Weights of a small GPT-style language model, trained from scratch on English Wikipedia.
Architecture: LayerNorm before each block, biases, untied embeddings, normalized queries and keys, some layers without positions, local attention windows, gated attention, value residuals, a smear gate, skips across layers.
Each number is 200 + 40 x the weight over its row's rms, rounded and kept within 0 to 999. Layers, rows and columns count from 0. The size before them is the row's rms in percent of the matrix's.

# up: layer 16 MLP up, 384x128, rms 0.0722, rows 104-130, columns 0-127
# down: layer 16 MLP down (transposed), 384x128, rms 0.072, rows 104-130, columns 0-127
up104,112,204,166,137,208,221,222,218,189,274,187,174,253,211,244,125,209,290,219,210,209,159,179,142,253,159,244,153,182,181,209,214,147,167,242,214,192,236,211,228,128,252,196,248,128,182,175,161,235,248,187,178,169,193,205,211,213,189,241,188,142,234,157,188,151,192,220,279,127,230,173,199,241,142,94,177,221,218,109,168,164,240,155,210,249,154,293,183,241,219,208,183,247,145,216,231,202,213,168,167,197,169,226,159,192,257,258,183,281,251,213,146,190,265,166,243,205,221,213,225,166,239,177,221,259,262,217,245,185
down104,104,215,263,208,156,200,184,226,229,194,183,191,193,163,218,187,250,195,227,176,241,233,212,163,136,160,229,191,233,191,180,266,303,225,173,226,245,216,166,230,171,187,199,194,210,185,185,246,159,51,192,281,191,216,262,177,217,161,240,253,146,160,171,188,236,183,180,153,172,228,169,163,215,210,132,180,228,195,200,215,194,229,297,114,244,209,158,242,124,193,201,240,238,113,198,151,202,198,205,275,217,234,235,223,222,135,239,241,206,183,239,199,195,253,187,134,226,165,244,161,255,171,189,240,120,149,210,229,253
up105,101,226,204,196,103,145,96,176,227,250,259,219,189,227,173,229,149,243,165,173,179,281,236,136,153,168,220,265,206,224,185,249,261,150,188,270,219,221,222,245,227,267,276,170,184,188,228,193,222,202,230,200,226,170,205,224,165,187,220,168,219,180,185,219,178,207,187,188,181,228,182,283,159,184,145,125,206,196,221,219,216,105,221,274,262,172,172,265,231,207,212,202,170,224,217,222,133,210,190,219,225,231,233,196,162,225,142,223,234,253,273,144,138,261,181,252,203,216,180,257,158,184,146,205,250,239,121,217,202
down105,101,284,131,277,184,135,242,208,264,189,209,176,178,204,172,242,224,206,168,214,93,205,256,220,241,210,168,182,247,213,198,324,214,188,200,161,184,192,195,214,205,175,125,137,148,209,225,257,171,149,203,203,180,117,153,145,256,189,183,196,219,188,181,184,194,190,196,236,170,141,139,232,188,147,217,159,168,244,182,189,233,148,164,223,190,203,171,165,247,189,243,245,240,225,214,309,187,246,259,224,234,186,234,219,154,186,211,278,180,167,194,212,193,199,143,273,156,255,183,164,177,281,182,161,217,200,197,173,259
up106,099,207,170,237,204,253,147,142,225,182,235,112,161,198,193,179,244,157,241,222,277,159,213,226,137,183,207,221,186,239,218,201,231,97,260,211,245,213,192,148,204,205,189,224,148,168,233,159,250,107,156,250,236,206,234,162,266,172,205,87,225,254,220,159,240,210,169,182,200,146,186,205,231,174,194,167,205,180,231,203,235,207,225,165,210,242,155,190,190,249,245,270,148,224,256,104,244,252,150,274,194,166,219,197,169,192,225,194,203,159,199,152,241,240,224,240,233,200,218,228,251,239,141,218,219,263,128,200,241
down106,114,225,219,255,180,156,132,208,167,227,235,120,186,176,191,224,235,235,187,186,244,188,192,228,213,183,202,149,215,206,138,257,192,243,179,277,292,171,253,220,208,232,233,159,206,128,211,232,167,211,191,194,144,206,211,232,242,176,110,193,179,205,82,198,147,259,253,141,246,125,191,149,199,201,263,169,194,208,189,184,200,111,138,212,220,170,236,203,217,257,225,206,236,202,291,188,186,245,162,202,223,157,183,119,237,228,174,134,164,178,184,187,220,196,213,249,147,195,242,227,184,213,271,148,134,158,253,210,222
up107,101,225,171,230,208,224,211,214,166,180,241,216,174,109,260,227,231,199,220,172,285,261,185,167,260,116,250,255,221,171,210,204,202,161,154,187,260,179,206,205,163,159,180,144,264,226,230,149,214,169,133,144,113,158,247,300,211,169,194,256,142,199,165,202,155,210,277,119,232,236,154,193,168,209,173,261,157,243,187,241,174,194,221,199,181,186,148,202,260,230,147,184,141,193,187,244,195,198,205,151,229,192,236,186,279,224,170,209,214,215,178,215,170,164,314,174,187,183,163,234,216,173,197,278,203,170,186,172,159
down107,092,208,221,326,194,236,281,270,158,150,112,210,183,160,205,137,191,156,164,227,216,203,213,151,198,228,217,167,205,204,231,133,288,237,196,279,165,185,176,234,238,158,222,198,168,161,162,130,159,164,173,173,230,184,214,212,140,231,187,164,221,213,202,261,215,261,201,269,140,246,245,244,198,155,172,148,217,200,183,221,168,177,187,224,205,186,212,194,210,237,270,150,226,192,146,239,186,251,202,200,216,203,207,203,194,165,165,183,211,230,190,227,150,176,127,124,119,218,214,256,239,231,227,172,135,293,249,246,222
up108,108,174,218,161,201,189,164,209,229,172,186,196,195,264,175,201,192,139,252,138,261,217,244,209,198,200,159,193,200,228,229,208,173,292,186,217,217,158,138,251,198,191,204,228,233,206,266,208,161,239,287,199,220,181,152,198,173,251,224,183,204,163,150,202,171,215,300,249,213,184,167,179,253,184,180,206,217,204,99,222,200,212,219,191,133,193,192,103,204,153,194,274,194,248,207,160,169,231,194,158,185,175,185,262,196,215,268,140,140,240,152,188,169,196,159,237,203,122,182,298,158,189,98,266,243,223,156,280,209
down108,119,186,207,166,193,196,179,168,299,209,190,206,249,158,160,181,193,224,272,163,188,242,117,202,235,253,246,256,206,161,211,194,235,241,228,260,168,250,239,227,136,309,155,171,210,275,277,137,201,163,211,205,223,213,166,155,212,219,191,182,288,177,138,175,152,223,165,296,232,186,158,203,207,233,205,200,143,149,262,179,243,210,208,134,171,203,172,168,222,190,152,202,163,233,144,174,199,255,203,240,210,207,160,147,172,141,215,168,239,156,171,213,178,179,103,275,168,182,197,151,180,171,187,197,267,211,174,229,184
up109,098,262,198,249,204,243,238,214,224,317,139,207,172,282,264,154,204,247,276,195,147,246,213,221,104,194,197,165,171,145,251,155,217,153,200,199,159,237,231,180,191,189,198,165,171,150,216,210,166,188,118,158,236,163,175,171,220,278,181,239,127,152,185,194,225,197,270,243,172,236,239,121,134,166,178,220,210,200,130,195,163,171,283,193,202,242,198,210,194,138,165,224,271,164,185,265,198,166,239,200,214,155,175,208,142,160,229,184,143,227,288,232,201,198,221,202,196,188,185,212,175,212,171,192,176,236,143,182,187
down109,093,237,120,213,162,218,182,131,229,221,199,259,195,263,162,261,151,222,177,198,223,255,212,190,196,201,224,182,230,218,180,239,225,216,295,191,215,119,230,135,252,232,174,229,217,190,177,173,107,187,238,275,217,188,186,235,230,214,220,212,186,159,160,219,173,202,182,142,184,110,184,226,133,239,139,298,212,154,249,251,254,206,151,172,219,261,203,160,162,196,231,103,213,150,234,175,160,163,194,188,182,259,227,223,250,205,196,199,96,222,265,201,193,284,191,235,138,227,241,206,174,178,192,202,186,187,230,167,211
up110,098,226,195,197,219,160,168,286,104,229,233,187,214,174,127,211,181,192,238,196,177,195,204,163,218,120,192,162,154,217,226,228,243,208,224,206,249,184,193,159,172,215,196,280,141,147,256,236,237,228,226,215,218,193,232,154,173,159,184,188,184,175,273,183,136,239,195,204,290,167,131,104,239,188,157,210,234,219,196,187,209,210,250,309,188,155,160,181,131,227,167,195,246,177,192,175,274,228,262,171,198,169,134,256,169,188,204,164,191,231,171,126,234,218,158,168,274,250,184,163,193,158,112,164,174,215,184,168,216
down110,089,210,144,214,234,243,164,258,166,264,218,204,195,255,183,228,143,145,240,231,217,203,247,288,196,240,210,198,94,137,238,158,229,202,254,194,190,198,171,149,190,171,263,222,173,162,278,190,171,176,140,214,264,165,155,190,174,206,203,147,180,156,189,168,206,252,192,168,167,161,149,152,202,196,213,276,234,227,186,199,227,115,198,152,104,169,192,186,267,252,216,205,260,133,197,149,178,225,164,245,206,228,162,194,207,225,121,176,203,253,193,165,227,240,227,237,272,231,159,205,167,177,154,253,141,218,177,157,150
up111,099,175,240,241,167,142,247,168,169,166,164,220,184,153,160,184,248,253,187,159,231,228,256,173,211,124,159,262,154,206,173,233,161,195,238,154,227,120,204,160,171,117,204,236,244,237,230,284,199,218,180,92,175,217,218,189,239,216,220,180,202,181,242,125,225,197,181,221,227,249,200,172,186,203,179,183,287,240,251,191,210,107,166,215,192,160,143,191,150,157,160,239,206,265,191,231,259,230,185,173,278,204,245,210,224,205,234,273,240,186,156,211,124,218,167,147,145,193,168,185,250,188,122,264,177,171,196,185,203
down111,082,247,205,193,182,98,179,152,174,234,132,205,263,200,217,192,173,215,213,188,247,246,164,155,191,201,86,237,170,154,176,207,172,141,217,173,155,235,194,198,245,153,205,230,269,207,238,250,223,172,156,189,201,220,203,196,169,125,212,200,278,183,251,249,229,175,173,302,200,208,247,200,192,241,250,172,218,220,205,212,177,196,203,180,190,223,242,177,159,197,301,172,171,101,209,100,172,281,217,228,195,177,256,257,242,281,170,208,254,183,165,261,175,151,190,210,230,201,161,154,222,191,190,157,248,143,215,218,190
up112,110,186,264,232,220,236,180,180,148,253,218,234,179,220,162,246,157,240,251,262,225,208,226,158,142,161,237,243,183,116,171,189,241,226,167,153,115,264,214,231,173,268,190,167,158,191,182,245,162,71,144,249,214,195,177,161,217,223,216,118,217,185,247,212,183,162,283,174,172,202,235,261,150,265,227,189,137,246,174,160,184,193,205,230,205,190,254,235,200,192,199,205,227,197,130,202,155,148,211,168,133,164,184,196,171,265,160,219,253,143,199,194,240,213,207,241,135,225,197,183,159,179,218,237,199,247,133,222,134
down112,094,209,283,220,212,118,258,119,213,243,147,235,156,253,220,234,243,245,156,185,229,189,167,200,178,222,191,195,167,259,199,203,209,236,296,112,174,233,231,268,240,222,164,146,241,130,182,216,175,172,143,192,214,216,228,261,171,173,263,180,245,222,178,181,165,191,189,257,123,186,210,126,214,235,231,205,188,163,139,211,276,233,160,240,186,198,237,200,197,173,237,177,199,224,234,156,166,218,222,229,260,156,191,245,221,228,111,167,203,204,224,108,207,232,200,192,258,200,143,231,170,177,227,196,211,275,139,142,167
up113,106,166,229,243,184,170,183,239,212,191,254,183,174,291,256,203,193,183,194,223,204,202,201,145,217,180,248,240,175,150,139,172,154,174,141,164,172,234,235,198,153,212,164,239,218,247,193,242,130,221,216,145,213,226,158,176,234,182,276,279,219,165,257,221,107,175,97,261,192,114,221,197,205,189,139,207,178,185,214,223,243,238,292,236,166,189,143,154,268,163,207,172,203,189,195,284,202,200,147,223,183,165,198,240,212,176,179,118,183,186,206,223,240,261,299,179,206,174,204,182,160,183,176,213,244,181,153,196,275
down113,093,192,171,239,227,171,183,196,277,193,196,207,180,148,219,194,265,219,251,197,303,179,239,215,144,179,219,171,223,161,177,248,195,250,242,256,199,191,141,170,163,260,175,184,265,230,227,192,104,138,246,214,236,221,218,183,242,193,152,250,187,197,219,202,223,218,145,250,159,110,186,241,177,201,144,222,248,249,233,158,228,227,155,165,120,154,191,207,242,216,133,166,251,124,182,228,200,241,142,214,169,281,213,237,229,198,191,210,211,183,194,190,281,137,200,153,218,229,242,144,188,176,223,171,207,117,143,265,167
up114,098,202,156,164,234,139,168,205,187,230,198,198,231,237,295,213,257,200,230,266,240,170,212,207,268,241,223,187,164,232,121,167,200,139,204,228,173,179,232,182,231,109,218,196,243,185,140,176,185,217,231,193,230,198,140,190,231,177,217,164,180,170,165,252,214,204,151,210,233,241,199,258,242,175,146,210,232,223,191,208,128,203,234,162,132,181,266,135,293,256,129,183,198,181,208,211,155,221,141,200,160,298,156,197,174,209,190,270,180,202,259,184,217,171,189,252,251,213,146,223,145,106,163,203,261,264,221,156,216
down114,109,170,203,206,191,229,172,161,181,209,225,180,226,182,154,203,234,178,229,137,185,95,124,235,179,225,239,192,205,193,223,232,238,187,249,265,216,151,296,186,174,115,242,253,265,174,206,166,185,162,225,261,173,191,125,180,147,257,187,261,219,189,241,191,200,240,162,152,106,247,187,203,225,176,247,182,208,226,211,261,215,132,170,227,175,205,183,148,124,238,236,241,158,157,207,185,165,177,276,196,201,225,286,191,248,164,223,239,109,229,223,137,267,240,159,171,193,208,214,169,173,213,225,260,203,244,182,221,239
up115,095,218,224,223,227,176,136,289,202,246,184,160,228,201,232,167,276,166,212,184,156,198,194,198,164,202,240,222,160,194,181,172,132,139,234,279,134,137,222,266,161,165,189,242,154,238,239,180,237,219,223,225,214,208,204,203,253,250,216,170,179,180,150,267,161,160,241,232,142,197,199,153,158,214,257,183,226,268,160,234,224,206,199,221,184,151,230,140,194,145,166,163,139,216,251,166,228,160,207,195,247,227,250,278,272,179,238,190,229,177,295,151,157,174,155,293,157,130,148,191,194,264,176,207,229,190,190,169,167
down115,109,190,208,216,249,213,265,208,248,287,212,190,213,199,269,218,235,232,258,208,89,193,187,208,215,204,168,240,202,186,231,238,246,186,163,219,284,243,203,238,186,157,103,151,255,236,183,208,191,191,147,260,207,228,166,182,196,227,151,216,228,145,215,135,171,191,167,169,216,208,164,240,227,187,192,141,170,149,107,211,180,226,182,181,175,190,220,214,179,161,217,125,224,189,245,183,238,268,178,90,109,211,180,245,203,220,162,248,109,215,203,211,274,170,213,207,206,225,134,224,215,151,151,240,229,247,187,175,146
up116,103,145,197,175,204,155,131,165,201,255,182,171,181,231,181,247,204,111,232,249,194,272,244,178,256,259,209,157,223,254,288,269,202,220,262,222,243,120,189,242,196,160,173,208,246,251,168,142,190,157,171,166,184,237,132,171,218,205,178,186,201,200,176,193,125,223,196,185,205,176,203,172,173,284,236,166,150,245,207,158,165,134,190,260,166,273,236,222,162,239,179,155,153,232,212,243,223,273,165,226,130,210,195,191,198,183,169,138,164,197,258,189,227,246,216,207,236,110,245,171,219,165,213,227,283,219,166,174,179
down116,111,169,120,176,229,207,215,221,155,231,242,238,257,160,205,208,162,181,144,220,165,187,139,178,269,164,97,187,139,136,240,189,160,192,217,260,179,221,194,181,244,191,238,188,188,286,179,224,193,201,246,200,214,142,196,207,236,218,221,211,231,187,195,223,156,206,229,194,200,196,168,267,285,256,223,252,232,270,92,207,174,161,225,249,166,212,175,175,226,215,217,224,244,126,273,115,207,180,230,257,131,148,164,254,197,213,266,184,240,227,150,228,217,192,196,237,236,210,95,229,196,244,184,244,198,223,209,207,151
up117,094,275,127,186,147,216,187,223,242,132,274,168,280,226,285,141,209,205,173,127,196,201,186,172,182,209,156,232,184,241,188,205,273,188,153,211,214,202,291,240,258,204,222,170,120,145,238,177,274,179,228,158,176,202,137,149,201,182,277,226,217,197,171,214,216,188,174,230,141,267,226,203,278,236,166,168,179,219,165,281,174,165,200,182,213,199,112,172,196,254,267,272,158,263,225,176,238,183,175,194,206,160,214,186,233,167,180,211,129,230,144,154,189,200,192,203,235,189,202,190,219,146,215,234,240,160,242,199,196
down117,118,143,198,210,320,143,227,172,220,211,155,208,162,183,164,130,229,333,209,192,220,176,241,165,175,250,170,145,150,214,204,210,203,159,222,221,180,201,231,192,160,227,170,239,193,164,158,294,155,254,114,224,171,210,155,170,211,221,249,184,195,199,253,223,167,250,210,199,148,120,215,220,216,189,242,144,245,166,194,207,256,144,211,142,139,218,205,235,211,169,197,157,173,272,163,253,196,190,199,185,243,198,172,229,268,215,195,211,228,256,231,146,159,259,276,195,219,191,214,158,256,137,181,239,244,198,139,199,216
up118,098,158,213,186,221,226,108,179,187,211,217,199,234,295,232,244,207,263,216,208,214,236,204,195,143,230,227,220,154,253,253,179,188,209,257,128,221,252,238,249,206,258,177,168,263,162,161,97,180,206,192,182,169,212,181,141,237,231,201,234,174,251,140,212,207,160,173,243,170,235,184,282,250,221,227,201,189,193,250,269,198,148,214,162,115,219,215,166,224,136,168,133,248,244,190,177,145,191,226,233,164,172,168,173,164,243,123,142,243,180,298,183,197,216,184,148,232,201,173,209,227,210,172,191,151,226,257,122,206
down118,106,177,298,143,148,177,199,196,175,133,202,249,180,180,164,149,228,151,251,214,222,171,228,174,197,266,283,184,239,182,260,115,166,235,171,142,172,265,167,245,193,220,229,112,192,156,275,189,172,268,152,221,171,266,215,227,201,196,152,242,190,164,234,199,267,254,185,266,194,171,242,145,229,228,207,248,202,190,208,244,152,220,193,207,243,235,249,169,92,221,204,194,284,214,237,189,224,212,188,204,203,223,215,231,192,166,227,192,122,240,231,191,213,115,206,183,155,151,219,150,191,248,219,201,188,144,165,186,172
up119,107,182,134,185,203,156,181,240,164,206,246,184,177,237,218,239,220,171,208,170,234,201,238,184,190,238,238,262,242,192,243,208,220,209,186,148,292,250,196,192,198,197,215,163,211,128,195,154,196,147,173,142,189,197,276,217,117,178,167,167,155,147,242,180,189,269,208,104,179,211,144,231,209,136,183,282,173,180,208,203,220,192,213,229,200,153,253,157,260,273,150,236,126,190,256,246,148,148,241,242,170,233,207,234,242,223,193,183,228,136,198,186,185,272,200,294,189,258,132,223,231,159,148,254,185,210,172,250,152
down119,120,205,183,247,220,304,172,197,190,235,240,214,233,223,176,182,194,211,145,183,230,218,159,268,212,186,183,148,203,193,262,148,157,183,194,271,203,245,255,215,166,233,250,198,217,200,232,242,143,232,176,201,160,222,92,236,195,188,194,257,171,186,143,219,196,210,213,207,160,215,258,221,218,212,282,226,232,194,228,189,133,214,254,180,252,250,175,219,106,161,167,100,182,186,239,191,257,156,138,150,163,208,224,208,248,221,235,242,183,172,179,225,270,234,142,199,198,181,175,253,207,198,148,130,199,151,201,274,92
up120,088,233,232,190,137,227,206,259,221,287,153,234,266,168,115,202,140,159,186,198,196,176,276,286,176,219,144,169,196,142,247,174,209,149,177,186,160,236,215,191,230,202,227,233,192,124,138,216,148,210,179,226,156,259,163,210,264,160,173,212,187,187,187,163,173,257,253,167,143,145,199,148,185,203,194,248,234,233,190,253,226,223,252,138,265,281,168,196,205,179,263,196,178,211,237,181,151,274,255,168,244,236,190,180,219,153,276,252,208,184,212,197,153,161,189,159,246,241,229,186,187,253,170,223,127,155,182,187,172
down120,099,190,126,203,241,105,178,132,190,257,258,184,294,242,212,224,153,229,271,265,207,166,213,225,141,118,193,162,170,240,171,203,201,206,182,210,183,218,257,222,209,161,184,287,207,176,198,218,180,153,249,284,205,173,202,178,220,233,172,202,207,178,183,191,192,193,166,177,189,243,211,257,222,183,168,248,185,125,187,204,240,221,150,204,199,168,201,277,173,193,215,155,87,153,251,228,114,250,144,271,196,166,183,226,121,200,177,231,195,218,283,175,166,201,121,195,236,200,252,240,172,250,186,222,202,202,215,213,223
up121,088,239,143,238,148,188,267,187,248,154,202,189,140,153,223,159,212,210,187,152,142,122,186,191,196,256,243,203,226,142,171,256,246,181,158,192,179,164,181,208,191,192,240,210,244,215,226,168,145,127,231,221,274,169,191,202,143,217,188,137,150,184,196,169,147,244,252,159,201,185,194,180,174,160,243,196,220,128,279,222,184,119,144,272,227,162,207,208,167,194,274,166,248,167,219,261,219,194,261,197,228,144,235,159,127,200,213,182,298,155,199,281,183,233,253,241,146,218,188,243,140,232,153,201,181,223,173,187,194
down121,089,190,116,223,197,150,239,205,242,166,199,178,240,168,242,240,251,172,190,140,209,262,183,267,170,205,163,138,258,204,146,92,191,211,246,209,187,187,238,229,266,175,249,178,159,233,183,198,187,209,234,247,145,184,207,195,133,195,251,203,137,210,164,178,246,144,220,192,211,155,272,214,199,158,195,218,164,177,213,212,202,138,175,213,171,158,181,208,237,254,271,154,147,219,200,156,266,203,248,244,273,176,178,256,140,200,251,177,303,183,223,177,201,218,160,253,152,192,172,281,197,251,216,131,219,262,156,168,199
up122,100,158,253,213,188,160,126,226,232,117,274,193,171,259,174,190,206,214,193,251,191,273,139,217,226,267,210,192,193,258,265,206,189,156,225,150,190,171,240,206,207,229,176,174,211,191,221,297,190,242,140,247,203,218,242,212,218,226,183,200,170,213,149,166,156,145,162,177,168,205,300,137,219,196,212,163,217,230,175,263,174,139,235,211,182,254,204,242,151,155,280,135,138,173,196,170,277,142,247,234,228,191,174,207,225,153,154,226,159,253,286,206,220,249,238,227,202,110,208,206,205,167,205,166,175,183,241,222,235
down122,096,215,177,238,203,253,215,259,135,260,230,192,193,250,150,190,254,125,195,231,74,169,266,132,227,182,202,199,236,144,186,247,269,275,179,220,188,192,223,193,222,112,247,227,232,162,184,182,253,146,215,226,226,179,246,266,202,226,164,238,210,182,207,170,155,178,198,202,244,135,201,246,173,184,165,164,145,211,167,213,211,225,186,259,176,201,201,211,184,195,168,262,161,185,329,262,199,143,236,160,134,182,205,150,159,187,200,195,172,233,174,227,185,196,203,186,189,205,220,196,128,147,116,162,218,214,135,174,165
up123,104,163,200,239,200,287,146,250,157,215,197,177,142,169,72,221,229,167,198,203,295,118,223,207,154,160,217,177,198,202,180,145,222,255,229,224,213,209,149,130,164,221,205,186,167,186,216,247,165,214,215,201,224,239,177,180,214,184,266,170,201,157,223,226,173,233,261,302,215,204,151,215,159,193,197,244,233,201,202,145,205,138,225,197,114,267,188,224,251,211,157,236,211,218,208,239,182,245,204,246,224,246,146,233,189,217,125,210,193,278,199,153,274,249,205,238,214,286,244,169,223,164,257,206,193,162,147,202,220
down123,102,195,245,163,243,188,208,206,191,216,291,202,264,179,215,212,182,144,188,168,273,156,201,225,217,204,232,88,270,185,241,133,206,189,163,164,170,272,174,250,183,244,189,129,250,252,165,209,111,247,141,171,154,184,227,206,186,191,256,208,89,218,137,208,186,202,173,197,120,141,200,174,177,199,217,191,179,230,239,135,200,192,189,264,156,256,248,200,230,182,178,231,190,235,228,195,238,229,206,171,230,193,152,217,234,235,198,92,206,228,157,195,191,108,184,193,203,228,137,196,238,191,193,165,254,163,197,265,186
up124,086,215,257,121,254,193,130,193,111,230,250,128,238,161,280,198,199,277,254,270,239,200,213,218,180,184,153,157,209,191,245,140,293,252,323,166,173,228,188,156,171,222,269,214,229,177,211,168,185,228,192,218,167,206,204,161,305,242,182,171,208,202,194,257,165,237,185,145,235,202,191,160,234,145,120,191,213,189,197,256,183,207,188,207,233,230,194,200,225,210,184,203,181,179,272,175,161,180,227,167,180,213,157,163,207,204,222,209,222,156,227,167,131,271,198,153,255,240,210,166,165,204,250,176,167,206,256,206,154
down124,109,176,212,255,169,126,203,198,266,185,220,148,241,156,223,214,199,159,117,197,197,174,244,197,202,194,215,138,304,244,123,234,187,180,192,191,289,224,125,237,199,217,186,255,212,200,248,177,150,245,225,228,139,160,182,226,225,166,210,250,208,198,234,235,252,248,202,150,221,142,169,155,186,223,168,149,198,204,194,211,251,225,143,180,233,212,173,246,122,186,211,268,223,242,198,148,254,162,210,248,151,201,182,234,233,209,202,201,165,169,206,213,170,111,168,188,179,227,217,159,348,267,164,216,201,173,158,181,243
up125,101,259,186,300,191,226,162,103,183,266,210,216,145,169,202,191,178,147,155,247,246,247,214,228,152,169,226,136,178,243,148,240,206,153,223,222,128,237,238,187,224,213,153,191,177,248,142,215,246,181,254,234,230,221,152,158,245,174,233,161,179,167,197,286,255,231,176,194,169,170,161,217,206,227,116,239,169,209,197,193,190,180,176,256,188,242,218,204,271,173,181,160,252,244,195,204,207,239,104,233,259,231,107,201,157,145,213,161,191,188,150,163,191,294,186,235,198,160,240,243,204,206,211,216,229,173,182,132,205
down125,113,138,258,165,214,204,216,197,104,261,211,223,153,159,234,213,224,196,188,133,246,232,171,218,126,219,254,136,280,198,180,177,213,227,188,177,241,177,207,194,238,199,111,165,231,166,214,207,231,181,206,176,204,144,184,177,163,189,161,244,149,203,219,196,150,162,183,166,244,112,200,132,220,224,221,250,208,202,214,261,215,91,151,238,169,212,148,228,263,174,208,201,224,213,257,187,247,182,239,215,227,314,168,198,180,260,168,138,146,219,194,164,176,188,229,223,208,158,275,135,262,243,228,218,153,256,200,171,209
up126,093,214,109,174,204,151,229,194,218,161,153,169,199,198,157,242,92,186,214,106,220,194,157,186,267,206,186,198,136,243,193,114,324,201,241,210,161,269,229,287,188,224,199,224,190,159,168,200,201,202,143,155,169,234,172,281,188,174,245,262,159,219,199,184,151,244,194,198,203,233,212,268,135,171,231,227,229,239,195,240,240,208,219,171,236,184,266,192,264,151,207,166,202,195,197,217,143,213,201,141,223,185,185,164,172,165,225,143,170,203,202,118,206,132,244,198,203,202,227,184,200,118,196,234,160,216,237,166,251
down126,100,237,207,232,261,217,214,210,173,234,171,182,242,147,216,214,218,212,275,183,227,277,143,167,189,206,204,163,230,246,226,177,97,175,121,221,276,231,193,211,178,186,165,149,140,147,182,177,202,220,227,180,239,238,230,169,121,279,199,171,188,218,154,101,176,193,153,240,214,330,220,156,189,248,185,179,204,182,236,254,272,166,130,257,188,268,181,201,136,138,210,230,259,200,207,165,188,172,217,245,190,184,235,223,189,165,183,169,200,283,151,187,213,243,240,254,195,168,238,217,202,180,216,210,173,190,175,221,139
up127,107,214,189,144,275,167,178,145,171,169,188,216,201,169,194,172,194,206,192,107,232,219,207,179,152,190,209,241,227,199,172,217,222,265,252,213,176,233,286,203,145,158,172,267,188,290,232,237,198,206,173,191,174,152,248,171,234,190,237,261,213,157,190,213,168,162,186,241,228,200,273,262,157,212,248,238,226,160,174,236,200,165,214,152,143,213,214,182,244,164,189,285,122,256,234,207,173,159,254,283,178,143,186,212,309,214,218,186,250,119,233,157,173,162,190,160,205,226,157,225,216,252,204,217,175,130,163,194,118
down127,093,196,145,245,241,168,166,193,315,152,212,205,148,213,196,253,115,253,206,229,264,217,198,238,166,175,191,198,171,150,178,191,218,130,179,219,172,173,262,248,270,218,223,180,219,163,158,189,246,168,185,207,173,239,194,197,99,204,145,233,198,170,182,208,171,214,219,228,236,153,132,191,193,325,260,174,176,233,261,184,210,277,258,229,232,218,192,191,180,151,126,212,215,182,171,170,178,195,232,240,210,245,156,263,132,165,195,254,231,166,213,223,228,259,133,186,234,180,193,186,213,136,237,186,257,187,206,176,124
up128,094,155,157,130,204,133,285,141,184,184,279,210,280,110,211,175,200,179,233,120,259,159,169,196,120,184,171,270,194,240,151,205,190,221,166,289,216,232,155,181,244,134,238,250,248,148,237,168,190,123,267,169,175,221,226,200,185,219,139,143,163,137,219,244,210,206,213,186,228,199,176,150,251,208,158,218,199,206,210,202,267,222,276,264,208,245,250,163,191,215,192,196,196,185,150,169,227,201,107,230,172,222,214,225,155,238,162,194,214,210,203,168,198,196,204,198,225,210,142,145,221,210,212,264,195,253,207,216,171
down128,090,139,245,169,204,241,260,165,205,189,209,181,206,237,273,166,162,143,196,281,224,239,272,181,189,287,233,198,232,237,157,122,207,167,181,215,144,261,228,207,185,146,205,156,229,182,268,211,150,239,273,242,230,206,150,222,193,173,143,205,251,209,185,178,242,201,169,218,200,177,190,192,228,258,241,190,158,184,165,206,180,171,231,264,263,206,154,184,274,243,194,218,185,186,143,221,150,270,194,201,186,207,216,224,166,199,238,222,209,127,245,186,194,147,121,241,174,153,142,196,191,247,107,150,144,223,109,149,214
up129,119,185,169,206,213,222,172,192,179,233,216,200,136,194,141,242,197,131,208,91,216,183,225,264,175,245,219,254,263,178,191,219,124,155,186,262,152,243,198,219,186,154,170,270,214,182,231,170,187,195,287,262,231,187,226,242,186,213,224,134,185,211,126,238,211,221,223,195,146,214,166,171,148,189,219,243,195,184,214,257,174,278,178,184,188,163,238,173,175,167,258,143,215,159,233,202,207,221,213,265,218,228,141,132,130,271,171,262,222,152,215,96,217,179,179,259,240,175,209,195,197,262,156,145,233,224,137,204,150
down129,101,216,158,170,164,166,202,196,254,187,142,234,187,257,121,217,246,229,189,258,150,250,221,204,146,266,261,189,230,232,199,158,169,210,248,174,288,198,216,151,182,189,144,261,290,158,157,212,220,154,177,194,118,150,164,206,170,218,190,225,193,230,150,207,190,153,172,254,204,175,287,126,187,239,191,247,155,240,198,163,171,184,194,200,211,162,226,200,166,141,268,225,225,184,178,221,233,107,199,198,257,176,225,177,236,154,113,161,166,235,245,210,194,153,154,232,204,256,273,193,191,204,231,179,242,231,228,125,151
up130,103,181,221,255,159,227,172,134,144,214,206,184,202,194,286,231,276,189,216,161,251,229,285,135,155,157,221,137,216,266,231,178,236,242,186,221,158,273,305,173,213,288,251,205,182,185,180,224,212,148,183,204,190,193,150,248,186,202,237,226,203,170,231,152,203,205,165,227,190,217,163,205,155,195,176,209,145,214,144,207,178,155,223,175,222,162,225,194,214,235,239,216,189,237,256,149,189,178,164,152,203,214,175,196,245,231,145,255,190,126,120,190,253,275,135,144,210,220,240,236,125,144,153,222,190,168,165,208,280
down130,103,182,193,201,249,198,196,228,224,214,207,209,160,174,234,164,204,282,232,95,219,168,185,203,233,258,204,159,288,169,358,149,196,202,205,217,182,225,116,207,232,202,154,192,221,230,221,132,200,180,187,148,152,173,192,166,189,196,217,234,189,198,187,208,225,232,236,214,222,145,212,169,269,256,141,127,246,132,171,196,246,163,206,127,203,144,153,186,227,217,173,215,186,173,219,188,149,255,249,102,181,243,229,228,209,287,217,163,189,225,159,255,217,164,254,181,190,220,229,167,249,159,193,192,198,184,175,270,158